config = dict(
    positions='rope',
    rope_base=14700.0,
    tie_embeddings=False,
    parallel_block=False,
    extras=['capped logits'],
    init='trunc',
    init_std_up=0.0191,
    beta1=0.95,
    decay_shape='linear',
)
Each number is 50 + 10 x the weight over the matrix's rms, rounded and kept within 0 to 99. Layers, rows and columns count from 0.

# q: layer 5 attention query, 512x256, rms 0.188, rows 0-127, columns 224-255
# k: layer 5 attention key, 256x256, rms 0.193, rows 0-63, columns 224-255
# v: layer 5 attention value, 256x256, rms 0.153, rows 0-2, columns 224-255
# o: layer 5 attention output (transposed), 512x256, rms 0.157, rows 0-2,64-65, columns 224-255
q0:45 42 55 54 35 50 63 39 53 53 45 45 53 46 55 52 47 55 69 49 62 55 45 58 51 54 54 50 57 69 59 49
q64:52 47 56 51 49 40 41 53 37 52 65 50 59 33 53 56 38 46 49 53 69 51 66 54 40 34 58 65 46 46 55 55
k0:41 52 33 48 51 49 46 44 39 51 49 54 57 48 36 47 44 42 55 59 59 47 44 54 51 39 49 45 39 59 45 50
q1:46 46 64 60 47 33 44 41 54 55 44 50 65 48 58 52 51 44 60 43 50 57 54 59 54 44 54 43 54 43 38 44
q65:53 52 39 46 37 65 61 39 56 45 39 44 54 57 48 60 35 38 31 57 49 57 48 42 46 41 41 42 37 43 34 33
k1:62 50 58 50 41 58 52 45 36 55 51 45 56 43 54 55 49 62 54 40 54 59 42 45 49 53 44 58 49 49 52 51
q2:48 61 56 60 48 54 51 37 54 48 52 57 54 45 50 59 32 54 40 60 39 47 53 43 41 60 42 48 48 29 47 24
q66:46 50 42 45 54 53 47 37 52 48 48 56 56 68 48 46 40 56 45 38 51 60 33 45 57 57 40 46 44 49 42 38
k2:67 60 55 44 50 60 57 55 54 48 41 51 33 52 50 46 60 45 52 46 47 48 39 36 46 51 49 43 53 53 47 42
q3:51 50 46 62 48 70 46 47 43 53 36 46 59 55 37 52 45 53 52 52 56 58 55 47 42 63 39 56 45 37 50 61
q67:47 49 58 55 59 53 45 55 54 46 53 53 50 49 49 39 55 57 51 47 42 42 52 55 62 47 59 57 55 70 60 51
k3:60 44 57 42 60 31 31 57 54 53 60 43 49 45 60 50 70 59 56 44 59 49 45 50 52 55 41 41 52 53 55 51
q4:64 38 57 51 63 53 48 55 50 50 43 56 56 65 47 39 45 43 50 63 49 47 57 44 49 35 41 48 49 51 38 61
q68:47 48 52 50 63 38 58 59 52 39 52 52 51 42 48 41 54 44 59 36 47 51 53 55 49 50 59 45 57 56 69 65
k4:39 48 49 47 48 40 46 58 65 52 40 65 56 63 39 53 53 50 48 46 52 61 47 47 47 52 47 50 46 53 53 41
q5:51 52 70 60 42 46 46 68 53 49 58 54 62 58 44 46 41 39 63 45 27 39 35 42 58 49 52 47 42 66 59 43
q69:59 48 59 38 49 38 53 45 40 51 52 56 51 49 46 66 54 56 47 66 65 51 57 57 44 45 56 55 38 50 62 60
k5:49 55 42 50 45 51 40 62 44 47 52 45 38 39 51 49 45 47 49 52 50 50 44 50 51 60 49 67 42 61 69 52
q6:43 53 41 71 46 62 50 41 45 38 45 62 71 69 50 71 32 54 46 58 66 63 68 53 34 50 46 55 32 36 46 37
q70:35 62 58 54 60 41 47 54 58 50 42 65 66 47 49 56 40 56 48 49 52 40 46 46 58 45 46 55 46 50 35 33
k6:52 54 54 50 56 41 57 56 64 45 61 45 58 39 57 39 60 44 59 41 37 52 52 51 38 55 49 38 58 47 61 50
q7:59 54 56 67 55 49 54 42 64 62 53 59 62 66 52 44 44 55 51 39 32 44 45 40 55 53 49 43 47 50 39 46
q71:58 57 65 52 45 56 43 52 48 34 48 66 54 49 42 48 49 42 47 57 56 53 37 61 67 43 56 48 43 48 63 40
k7:43 37 46 44 62 44 55 54 57 53 51 46 45 49 54 48 49 67 56 50 47 49 42 48 53 56 44 47 45 65 55 47
q8:63 58 52 51 63 54 53 67 57 60 61 45 50 53 54 55 69 46 64 50 48 62 33 52 56 41 62 49 47 51 48 64
q72:64 32 60 57 57 66 51 40 50 41 35 38 50 51 55 61 63 45 52 47 55 65 69 52 39 44 48 47 57 52 55 54
k8:54 40 43 52 51 32 54 53 61 45 75 41 52 40 54 49 42 45 67 42 56 47 56 61 48 29 51 40 55 64 47 49
q9:42 42 53 48 40 34 39 66 40 52 27 43 53 42 37 47 57 26 52 24 61 44 50 37 50 43 59 69 55 55 58 62
q73:39 55 48 43 53 62 53 60 49 49 46 59 44 51 38 65 61 51 55 58 49 42 39 42 51 55 50 63 59 63 36 59
k9:50 36 51 55 51 52 49 55 39 49 45 52 50 48 52 60 49 40 51 66 58 45 44 44 52 52 56 46 55 45 43 48
q10:49 51 45 57 36 50 51 48 52 60 40 56 70 52 45 48 47 35 59 51 51 49 40 44 63 37 49 55 35 53 57 47
q74:52 39 60 70 62 61 57 50 46 48 55 44 46 62 57 53 31 44 36 50 46 40 42 55 64 61 65 47 50 55 50 44
k10:56 39 44 69 59 48 63 55 47 57 45 46 57 56 28 54 48 66 52 34 54 67 52 52 58 51 71 54 54 53 61 54
q11:46 40 46 51 60 62 40 45 59 52 48 44 56 52 46 36 44 59 45 45 55 52 53 39 51 51 49 40 39 60 44 50
q75:59 53 48 41 63 50 57 57 38 65 48 40 44 53 45 38 54 64 56 55 36 51 51 46 39 60 47 50 54 43 47 55
k11:48 47 42 56 30 51 54 50 48 41 44 40 65 41 54 66 43 40 47 43 41 49 50 54 47 58 46 52 44 68 46 48
q12:45 48 34 49 36 53 39 44 38 26 69 62 62 42 54 55 40 47 46 49 55 61 43 60 55 58 40 57 62 56 57 20
q76:48 57 32 44 32 36 48 51 52 36 42 39 43 64 45 56 23 56 31 45 41 46 42 47 50 53 51 65 65 66 50 65
k12:45 51 42 48 42 49 40 49 42 55 51 45 54 49 42 42 63 55 70 49 50 64 51 56 41 37 54 48 48 44 39 48
q13:38 56 40 64 58 47 54 65 54 55 64 52 36 45 42 59 51 63 65 54 56 53 57 54 50 54 48 44 39 63 62 49
q77:40 50 49 55 54 46 35 53 52 38 53 56 82 66 60 51 41 38 31 54 45 55 48 51 50 45 59 71 54 51 56 40
k13:50 52 53 52 58 43 57 56 62 51 46 48 51 46 47 61 52 62 41 54 57 39 47 57 46 42 46 45 57 45 47 48
q14:48 46 62 66 40 63 55 50 43 54 52 38 56 58 60 50 43 53 53 51 55 60 48 61 71 55 42 52 58 47 51 33
q78:42 34 59 28 46 47 45 53 35 55 66 52 56 57 65 42 53 65 39 40 33 54 61 42 65 60 40 50 53 50 48 39
k14:52 41 50 51 61 41 53 42 41 52 60 55 56 49 47 73 48 43 50 50 61 47 43 52 60 51 66 47 54 49 56 60
q15:58 28 47 68 48 60 68 42 54 69 47 64 57 46 44 59 47 55 63 41 40 27 34 47 64 44 78 59 46 50 39 45
q79:34 45 53 53 58 63 61 48 46 58 44 46 47 44 61 57 67 58 41 46 52 45 52 38 53 38 60 58 51 59 36 53
k15:62 63 45 57 50 54 39 66 50 46 51 49 40 61 42 35 49 45 43 65 58 63 37 68 42 52 55 33 53 56 47 46
q16:36 57 41 47 43 53 63 70 52 37 59 52 42 42 51 50 66 34 61 53 39 54 49 44 49 45 44 48 59 43 56 57
q80:56 48 33 46 42 57 45 71 36 60 60 37 39 57 37 52 50 40 51 48 48 52 46 57 53 47 47 38 70 27 56 50
k16:39 55 56 48 65 57 37 43 51 43 52 46 51 52 44 36 56 46 74 57 43 49 49 55 43 54 40 53 55 45 51 38
q17:39 48 39 40 27 51 52 58 37 43 50 33 50 47 46 57 54 45 35 45 54 54 50 50 48 55 34 39 62 59 39 50
q81:53 36 53 61 36 47 53 52 47 35 53 46 73 63 59 53 38 42 39 46 55 60 48 57 56 79 55 49 55 67 54 43
k17:45 47 50 40 80 35 53 46 49 58 27 42 65 43 45 41 53 59 86 53 59 50 38 54 48 42 67 39 45 44 55 49
q18:59 56 60 67 39 62 57 37 43 57 56 69 47 34 50 41 29 47 47 53 48 71 51 39 50 40 46 44 33 42 46 56
q82:57 51 58 65 53 56 57 51 52 48 58 75 77 52 46 35 57 39 52 51 30 41 47 60 45 40 58 43 46 56 52 46
k18:44 46 66 46 57 37 39 39 52 50 61 42 46 65 54 47 49 48 67 59 48 63 58 41 42 48 54 40 40 49 50 51
q19:41 56 55 54 38 69 58 50 53 60 38 58 45 30 64 62 47 47 50 56 43 52 56 45 47 58 64 68 55 53 42 51
q83:46 49 54 54 72 44 46 54 66 63 55 55 47 43 60 49 53 48 55 34 53 53 45 56 59 33 46 49 46 62 58 49
k19:58 49 54 52 47 49 53 66 46 23 58 46 50 32 52 55 46 53 55 50 52 48 62 52 52 49 48 49 60 66 61 51
q20:29 43 36 48 40 51 58 48 41 44 57 63 37 71 45 59 38 64 49 56 46 47 58 57 41 44 55 44 50 42 62 43
q84:47 69 60 37 66 49 62 49 59 37 72 51 55 55 27 51 46 53 52 70 48 44 45 62 50 43 53 44 36 42 67 49
k20:78 42 55 52 58 63 44 33 71 53 59 62 55 48 48 54 59 59 38 42 50 46 45 46 58 60 49 59 53 55 44 53
q21:32 53 54 44 61 54 40 41 66 21 59 48 62 57 42 52 53 47 55 61 49 53 36 58 59 45 33 59 35 51 37 39
q85:34 42 63 55 51 40 54 37 56 36 63 56 51 58 38 57 62 41 65 62 44 58 61 53 41 49 69 47 47 33 58 46
k21:48 57 57 56 49 44 65 51 51 41 41 53 40 45 49 43 43 43 43 47 59 55 47 49 67 43 43 63 55 35 59 43
q22:56 61 48 59 63 70 42 53 62 51 47 44 67 57 45 40 48 50 65 63 59 43 53 52 52 55 36 49 37 36 62 67
q86:46 60 69 51 61 37 50 44 62 38 45 49 51 57 57 64 50 31 52 61 55 47 29 55 54 59 58 52 55 62 54 31
k22:52 47 55 44 46 50 51 47 44 48 64 33 40 55 59 47 52 51 45 43 45 53 44 57 57 54 59 50 36 45 24 47
q23:36 46 53 55 54 51 68 52 51 41 61 42 54 63 62 40 47 48 49 33 32 47 42 47 55 37 49 54 51 43 61 49
q87:54 38 70 51 66 39 44 55 44 39 49 60 37 44 53 67 47 37 47 39 51 55 56 51 50 41 49 41 58 40 40 46
k23:59 55 48 52 48 61 59 53 38 46 39 61 61 43 46 54 49 52 50 49 54 50 51 45 52 46 43 56 48 50 45 45
q24:54 45 52 58 49 57 44 44 38 45 44 43 55 60 46 54 48 45 28 53 61 51 48 71 52 45 43 52 35 46 55 44
q88:60 34 49 50 40 51 57 60 36 44 43 38 56 61 50 50 38 42 40 40 63 61 44 64 45 59 59 52 41 54 47 40
k24:39 54 50 47 45 47 51 43 50 44 51 46 48 52 48 34 53 53 52 48 49 38 59 54 42 52 73 59 60 32 50 51
q25:40 39 40 52 72 52 47 37 51 41 40 55 69 56 53 44 57 52 52 44 51 52 42 40 58 41 55 61 57 38 36 42
q89:57 51 33 54 42 54 64 44 50 64 52 44 45 53 49 68 49 52 46 55 51 61 48 51 51 39 73 50 55 55 60 50
k25:58 65 41 56 47 39 59 64 49 59 66 40 59 47 54 63 57 42 55 54 57 48 61 55 56 43 47 41 55 57 64 51
q26:66 53 34 49 56 44 62 55 49 41 44 44 52 47 55 52 45 55 73 39 48 62 46 49 35 56 33 56 57 53 46 64
q90:66 60 33 31 44 48 55 45 56 61 57 41 58 50 46 56 40 54 41 62 50 40 52 47 49 43 59 55 49 54 39 73
k26:47 40 51 58 45 44 48 59 56 54 45 61 44 60 52 59 47 60 74 58 56 48 55 56 54 54 62 57 41 57 59 53
q27:51 50 38 43 53 39 40 44 53 57 61 31 54 47 71 45 49 43 49 53 57 73 32 44 40 48 54 67 27 48 61 58
q91:53 52 38 42 43 35 33 47 51 43 48 47 40 65 50 48 54 46 46 54 43 49 52 61 48 37 45 50 52 27 52 60
k27:44 53 47 45 55 52 38 52 45 42 40 48 45 59 51 43 51 57 52 37 48 51 28 43 45 59 39 56 47 42 51 40
q28:59 56 49 36 44 36 51 45 51 53 37 65 48 50 54 43 56 46 60 52 45 61 55 55 47 28 50 36 21 36 42 54
q92:53 42 38 42 53 56 45 52 50 58 29 40 42 40 46 56 74 50 42 45 58 53 55 40 49 48 38 51 52 50 57 50
k28:61 55 58 53 45 46 33 48 45 51 48 63 62 46 65 35 42 61 51 31 48 58 48 63 55 51 30 47 51 55 50 44
q29:38 38 48 49 60 51 51 49 44 48 46 64 53 47 60 48 45 35 63 56 49 63 61 48 43 49 60 53 61 60 62 43
q93:52 43 48 47 51 60 59 54 41 55 60 58 44 48 47 48 54 44 47 51 54 57 60 54 49 57 38 33 44 46 50 53
k29:45 32 50 46 52 55 57 50 65 42 49 50 56 35 54 55 43 56 43 59 53 34 60 56 48 39 60 46 58 61 44 43
q30:69 42 69 39 40 26 49 52 48 37 33 56 50 54 56 56 68 70 51 52 44 60 55 54 48 48 39 42 54 42 40 51
q94:64 62 49 55 56 51 63 38 49 44 59 56 59 55 49 63 56 37 56 52 49 55 51 51 52 49 47 49 50 50 53 36
k30:32 59 43 52 39 30 56 58 62 49 51 47 54 54 50 55 60 54 51 48 69 31 59 47 42 51 53 48 40 59 48 62
q31:49 47 64 50 51 39 46 69 36 58 71 61 61 47 52 30 73 59 65 45 51 39 60 37 56 46 45 63 45 42 71 49
q95:40 53 53 51 55 37 53 45 47 52 44 43 48 43 53 48 68 37 42 51 55 58 40 46 51 50 56 37 36 41 68 59
k31:49 64 61 59 62 43 25 53 41 47 61 46 52 48 46 59 36 52 49 48 47 36 45 59 59 72 49 46 65 47 44 68
q32:59 54 39 47 48 36 41 43 50 58 55 33 46 47 50 44 56 42 44 69 54 58 53 44 46 39 48 31 69 52 50 59
q96:67 49 59 56 46 56 47 50 54 54 43 53 42 58 61 43 59 62 49 28 48 39 56 60 59 54 61 57 37 49 54 50
k32:37 65 54 62 47 29 44 38 63 49 59 59 55 42 46 46 48 56 50 38 50 49 41 37 52 51 52 31 49 36 52 44
q33:25 59 40 57 46 56 47 72 47 43 63 54 42 60 45 66 31 61 60 44 47 54 43 58 29 41 52 68 49 55 52 54
q97:40 51 63 49 31 43 35 43 32 50 53 49 33 53 46 53 53 53 47 57 54 44 43 48 66 39 56 46 32 41 55 43
k33:62 54 50 46 46 58 44 56 61 49 59 36 54 60 38 60 41 52 49 48 52 42 43 51 56 63 46 67 57 52 47 37
q34:66 37 43 57 54 50 37 34 43 41 62 40 38 59 38 64 59 32 59 49 34 45 54 57 60 31 43 52 36 51 46 50
q98:52 44 44 55 56 38 58 42 43 60 61 46 34 55 46 63 51 45 43 61 49 54 58 65 50 42 42 48 40 37 38 70
k34:59 54 38 54 51 55 66 57 59 53 61 60 52 54 54 43 53 58 46 45 36 52 57 58 61 54 32 64 50 54 46 57
q35:37 48 36 60 64 49 43 51 52 51 63 62 65 59 52 44 45 42 47 71 41 49 43 40 47 59 37 59 53 47 48 61
q99:65 55 59 31 50 54 26 42 63 61 61 59 45 52 62 40 55 67 62 62 52 64 63 51 33 50 25 52 67 32 44 57
k35:40 56 58 59 49 39 66 42 42 62 58 55 48 47 60 52 50 41 51 35 49 47 47 48 47 50 41 44 47 40 51 47
q36:52 51 55 39 59 49 49 49 50 44 58 65 46 56 67 56 66 49 33 50 49 63 68 37 45 60 32 60 48 52 37 50
q100:47 47 45 55 55 42 50 46 43 40 29 48 60 54 55 44 54 54 55 57 43 54 35 65 43 45 60 62 28 58 44 42
k36:38 56 54 46 55 57 58 33 42 56 44 61 43 39 44 44 52 51 44 29 51 48 61 46 42 40 48 27 51 51 57 55
q37:44 40 54 49 40 43 66 50 54 48 63 37 49 43 34 60 53 65 48 50 52 77 55 72 43 61 45 52 60 38 60 51
q101:65 49 48 48 49 58 43 40 70 61 62 30 51 55 63 46 62 56 51 66 69 65 67 55 46 65 58 61 63 30 42 60
k37:40 49 38 55 62 52 61 45 53 54 36 62 63 56 58 50 51 44 53 46 47 40 45 31 50 51 53 54 55 62 62 50
q38:47 57 58 45 42 49 50 43 56 62 54 45 60 47 53 53 43 48 56 60 41 44 47 50 68 48 27 50 39 57 59 61
q102:51 43 52 51 58 58 50 49 49 42 63 45 68 56 43 46 73 58 65 63 42 61 58 52 56 36 48 45 58 42 38 43
k38:53 62 56 47 50 46 50 31 49 51 45 46 51 55 46 71 41 51 54 51 45 51 45 46 51 63 50 54 48 61 48 60
q39:58 55 47 49 61 58 51 47 37 68 55 48 46 64 52 38 44 61 43 53 55 25 31 56 53 42 34 32 41 41 51 46
q103:46 45 60 61 50 61 62 43 33 44 45 52 32 44 39 59 54 50 42 58 59 53 51 51 55 55 40 48 53 52 49 63
k39:40 41 65 55 43 43 52 63 60 43 53 49 48 50 45 49 55 40 55 48 60 41 65 56 50 57 67 62 50 54 42 55
q40:72 48 75 54 33 43 36 43 57 45 62 37 55 47 51 61 54 36 64 44 42 41 62 50 45 37 46 51 52 67 50 47
q104:61 40 40 45 58 50 45 46 49 52 60 52 52 52 43 61 40 50 65 36 52 46 57 48 38 31 53 56 50 46 53 58
k40:57 51 40 48 44 59 56 53 56 50 50 52 46 41 47 49 53 50 39 56 36 67 58 36 54 65 51 52 59 53 50 54
q41:77 64 43 59 56 54 43 44 33 42 40 39 49 56 41 52 49 60 58 41 53 45 53 50 63 47 46 45 37 70 51 41
q105:53 61 40 41 45 49 43 40 52 30 45 49 44 27 60 53 37 51 42 39 60 55 51 48 38 50 56 61 45 49 54 60
k41:59 50 46 63 52 69 54 56 54 63 56 53 56 67 38 51 45 52 45 53 41 50 53 53 62 51 60 51 37 55 41 43
q42:50 58 42 46 42 59 44 49 57 53 58 60 54 50 45 50 47 37 44 43 45 48 49 34 48 43 45 55 31 55 58 36
q106:59 39 42 56 45 49 49 67 44 39 54 57 59 66 58 53 49 51 57 34 43 49 44 30 45 47 53 46 50 64 56 52
k42:44 44 41 53 39 63 55 58 56 65 39 44 48 48 50 55 34 52 52 46 47 36 37 63 49 49 41 48 42 51 41 39
q43:45 46 50 46 60 62 51 50 38 54 40 46 45 57 44 46 51 60 67 53 34 41 65 37 40 48 55 51 62 47 53 49
q107:68 57 66 57 69 54 59 42 62 39 38 52 54 45 40 47 55 47 51 65 54 51 75 34 56 44 53 52 76 56 58 49
k43:45 35 43 54 35 47 42 31 50 71 71 47 49 45 28 42 56 50 44 39 48 38 63 53 60 58 55 54 55 39 38 55
q44:44 52 52 67 39 48 58 25 48 45 37 52 36 32 57 52 50 48 55 63 49 57 45 44 45 42 50 62 50 66 65 47
q108:61 55 50 49 66 47 57 61 55 42 49 53 55 36 57 31 78 62 69 45 56 32 50 53 44 48 57 60 56 45 48 48
k44:41 46 51 39 52 44 54 46 52 66 37 52 43 63 52 51 49 48 36 43 47 45 39 41 51 46 57 57 64 43 55 62
q45:38 62 57 21 74 46 59 41 66 55 47 59 50 44 44 65 72 58 48 56 49 51 50 57 47 62 44 57 45 40 42 47
q109:46 51 31 51 64 42 52 48 60 45 37 56 64 41 42 60 52 76 42 46 59 43 58 59 58 34 45 42 57 57 52 64
k45:56 55 62 49 53 24 50 38 48 65 51 51 55 59 57 62 45 58 43 50 57 58 52 49 65 57 54 37 48 51 62 59
q46:64 54 47 16 52 48 56 64 41 52 35 46 52 61 46 37 56 42 53 67 28 49 51 55 31 43 41 53 30 39 33 47
q110:55 43 56 37 51 51 43 50 47 42 52 52 30 45 38 46 53 49 60 37 50 60 37 55 50 63 35 53 56 36 44 57
k46:63 57 56 48 42 59 25 50 60 54 57 50 46 39 57 51 42 45 49 63 58 44 43 40 62 46 68 55 51 53 63 38
q47:51 62 46 47 45 37 50 28 47 54 44 37 52 48 56 56 27 56 52 52 86 54 49 39 35 62 48 66 26 49 68 42
q111:56 74 33 37 49 48 44 45 61 30 48 46 50 66 51 59 38 40 60 58 61 48 44 44 63 49 34 64 41 49 58 36
k47:50 44 52 65 54 40 57 53 35 44 55 57 67 58 49 47 48 59 41 45 57 54 54 60 43 47 59 45 39 58 46 44
q48:50 49 53 54 40 38 56 43 53 45 63 43 35 36 70 41 42 48 47 35 31 45 51 49 55 53 46 59 50 59 51 34
q112:42 43 58 54 39 51 43 48 67 51 66 45 55 47 64 64 49 43 62 59 52 57 61 54 50 50 36 52 46 46 48 46
k48:51 58 45 42 71 54 59 43 66 42 66 49 51 53 45 59 43 59 59 40 44 57 42 47 45 48 50 51 43 48 53 52
q49:49 69 55 62 57 52 55 56 61 69 51 46 47 45 53 40 42 64 53 39 51 48 50 42 55 58 57 36 50 55 51 64
q113:66 43 59 53 46 61 62 56 52 33 45 53 47 70 41 55 52 41 46 45 45 63 51 38 51 58 35 42 46 52 55 57
k49:43 47 57 45 46 45 44 52 47 58 66 57 51 64 47 52 56 36 47 53 53 65 48 39 48 54 61 49 64 44 45 65
q50:43 49 50 39 50 43 63 59 42 69 40 64 61 45 54 43 53 43 52 42 46 46 50 39 36 47 53 50 41 55 52 50
q114:51 58 52 66 34 41 61 54 46 43 70 58 50 54 48 53 39 51 42 46 49 47 51 52 41 54 33 59 59 64 65 48
k50:61 48 32 47 50 39 53 61 53 54 65 57 63 58 35 55 46 70 59 55 52 49 50 48 51 48 42 41 58 43 55 40
q51:37 59 56 56 43 48 46 49 32 59 39 43 53 65 53 41 59 45 67 45 71 50 23 31 60 21 53 50 49 54 55 26
q115:44 41 48 63 54 54 50 45 51 46 44 39 70 50 54 51 33 48 48 52 51 59 46 51 38 39 53 48 53 41 37 47
k51:54 50 39 46 39 57 47 37 45 55 46 56 37 60 46 47 67 55 52 59 55 59 65 53 43 48 52 41 42 50 63 41
q52:54 60 44 45 36 54 66 44 58 47 54 72 54 54 39 56 55 42 45 54 59 37 61 76 54 50 48 57 35 52 46 43
q116:50 37 46 39 31 40 57 54 45 45 45 41 41 34 67 43 54 75 37 48 49 44 49 45 44 52 41 56 41 56 54 53
k52:50 47 50 64 60 44 50 36 41 58 50 57 36 54 47 48 46 66 43 51 61 53 55 40 51 64 42 37 49 42 40 46
q53:45 42 48 39 55 39 38 58 76 44 50 44 41 69 56 47 68 33 47 71 15 43 55 33 60 57 49 38 59 64 72 43
q117:35 37 64 58 63 41 41 56 62 56 35 59 66 58 56 45 55 50 62 54 62 62 45 46 55 49 42 39 57 60 55 42
k53:67 53 42 48 46 44 53 47 33 37 55 42 54 48 31 47 50 42 48 59 46 48 58 45 50 59 43 59 35 41 41 53
q54:43 63 70 55 41 39 55 35 41 46 69 54 46 39 48 64 34 40 45 70 63 43 54 55 49 50 34 49 35 41 31 65
q118:38 48 36 60 59 45 55 50 51 56 61 45 43 47 33 51 52 34 63 42 61 45 55 56 50 42 57 39 50 52 36 69
k54:57 44 64 51 59 50 42 69 58 33 35 50 41 57 50 64 38 56 46 37 52 50 54 50 62 56 51 55 58 45 46 42
q55:62 53 54 38 53 57 71 47 55 46 50 53 36 47 59 29 37 27 48 54 34 50 52 43 51 49 58 46 56 50 54 32
q119:10 47 43 42 40 37 58 46 41 45 55 39 58 70 61 45 39 46 70 43 36 49 30 54 54 60 48 46 65 54 50 53
k55:58 55 54 55 38 65 43 51 44 42 43 40 56 51 55 63 58 56 43 65 64 44 49 54 42 49 56 55 57 41 46 67
q56:41 55 73 47 60 35 31 47 65 61 40 72 67 37 47 40 58 55 33 40 60 57 37 56 35 46 56 45 52 59 40 54
q120:61 45 47 46 44 44 57 55 34 52 37 46 60 45 44 36 50 26 43 31 59 66 34 53 57 40 44 51 43 57 43 54
k56:47 42 57 38 45 42 50 54 51 40 48 51 47 46 49 42 66 54 58 66 50 43 52 54 48 49 52 47 55 48 36 53
q57:77 66 42 39 50 38 47 69 36 57 62 45 49 47 58 57 46 46 54 50 69 51 42 51 51 64 45 48 55 56 50 59
q121:35 65 35 39 80 59 41 47 65 57 40 53 47 60 51 53 44 64 47 65 44 68 50 42 48 40 34 54 40 43 54 55
k57:40 57 38 67 65 56 65 34 45 26 37 54 39 41 45 57 53 46 54 49 48 35 57 50 48 57 45 63 33 42 56 56
q58:53 53 60 39 51 53 47 48 44 54 28 46 51 43 55 32 51 47 61 57 58 33 45 43 59 61 46 36 44 55 61 42
q122:43 48 60 51 28 51 51 44 46 68 44 51 43 50 32 59 62 48 59 53 51 62 45 40 60 51 52 40 73 54 45 55
k58:42 39 43 53 37 46 44 60 46 41 50 61 49 45 48 65 35 42 56 42 55 50 60 55 59 45 39 54 68 60 30 42
q59:50 48 48 60 61 67 52 58 53 45 45 61 51 57 50 50 33 53 43 52 52 52 61 51 60 41 41 57 31 72 42 43
q123:50 73 49 44 58 55 58 33 36 49 55 51 41 48 59 52 47 49 53 37 61 53 64 30 48 62 40 39 43 59 57 63
k59:47 35 41 40 54 46 58 60 44 49 63 45 44 52 53 42 41 72 53 31 51 48 43 59 55 47 60 52 39 48 59 59
q60:59 53 47 53 31 58 41 68 34 44 51 49 45 38 41 60 59 66 37 58 57 39 46 56 45 65 36 57 45 62 43 58
q124:31 51 50 48 51 36 53 56 54 47 51 58 49 38 44 59 59 64 46 45 52 52 47 61 39 63 43 56 52 53 37 46
k60:47 50 53 60 49 38 36 49 59 49 47 63 56 51 51 55 56 56 50 59 43 42 62 56 52 54 52 60 52 49 53 49
q61:45 42 54 51 65 41 53 41 59 53 31 56 37 50 49 45 42 41 58 55 60 54 32 51 47 43 62 55 51 39 59 52
q125:40 47 58 59 57 65 49 55 32 31 53 50 60 48 49 43 44 47 49 49 72 57 52 58 53 54 70 41 45 45 28 51
k61:36 47 48 38 56 57 38 43 33 49 58 60 52 50 39 62 61 42 39 62 44 52 42 42 54 53 49 47 52 41 58 52
q62:56 56 31 65 52 42 54 47 48 43 63 43 46 55 48 51 48 43 62 42 29 61 52 44 67 50 51 48 62 50 60 43
q126:31 60 50 49 57 38 43 50 41 59 54 53 35 37 59 53 43 43 54 32 57 62 54 55 52 46 52 56 44 48 37 52
k62:49 46 45 54 59 47 55 55 48 54 39 50 47 57 49 65 54 37 49 57 47 50 45 61 40 50 65 52 24 54 45 47
q63:60 36 61 49 43 50 43 46 46 56 46 65 46 63 63 52 56 45 56 48 49 51 57 47 61 46 47 48 28 52 52 54
q127:43 38 61 54 42 46 53 40 43 38 37 57 45 61 59 46 41 54 45 63 66 51 71 49 39 49 73 53 40 49 47 39
k63:60 58 53 60 50 42 54 53 41 52 55 46 52 62 55 54 47 44 47 53 50 48 44 50 48 51 38 65 41 48 46 51
v0:71 55 58 54 42 46 43 59 51 43 39 52 55 35 35 50 44 52 53 53 35 38 50 58 54 38 22 50 43 42 66 49
o0:51 59 64 52 28 44 48 42 53 47 47 59 41 56 32 49 45 69 48 56 50 37 53 51 63 44 53 58 44 28 48 55
o64:55 50 60 54 62 49 24 33 53 44 48 38 48 44 56 58 46 62 59 31 51 71 31 50 28 44 61 62 64 53 70 56
v1:42 54 40 37 35 47 43 50 63 48 62 52 46 52 50 46 69 43 54 62 49 36 61 54 72 50 51 69 42 45 40 38
o1:40 45 39 57 31 57 46 45 57 51 51 54 37 61 66 62 48 50 57 45 52 51 50 35 59 43 47 39 74 48 41 46
o65:67 37 51 47 56 38 64 58 52 68 56 44 49 54 42 62 49 43 58 43 61 59 52 60 41 50 71 63 37 56 52 71
v2:34 33 70 53 62 54 44 42 37 29 54 54 46 48 42 44 41 42 50 54 46 54 43 49 51 50 48 50 47 35 46 59
o2:51 55 60 49 29 45 68 40 45 42 54 46 50 26 46 50 49 53 27 57 48 37 38 66 56 35 53 36 45 47 44 46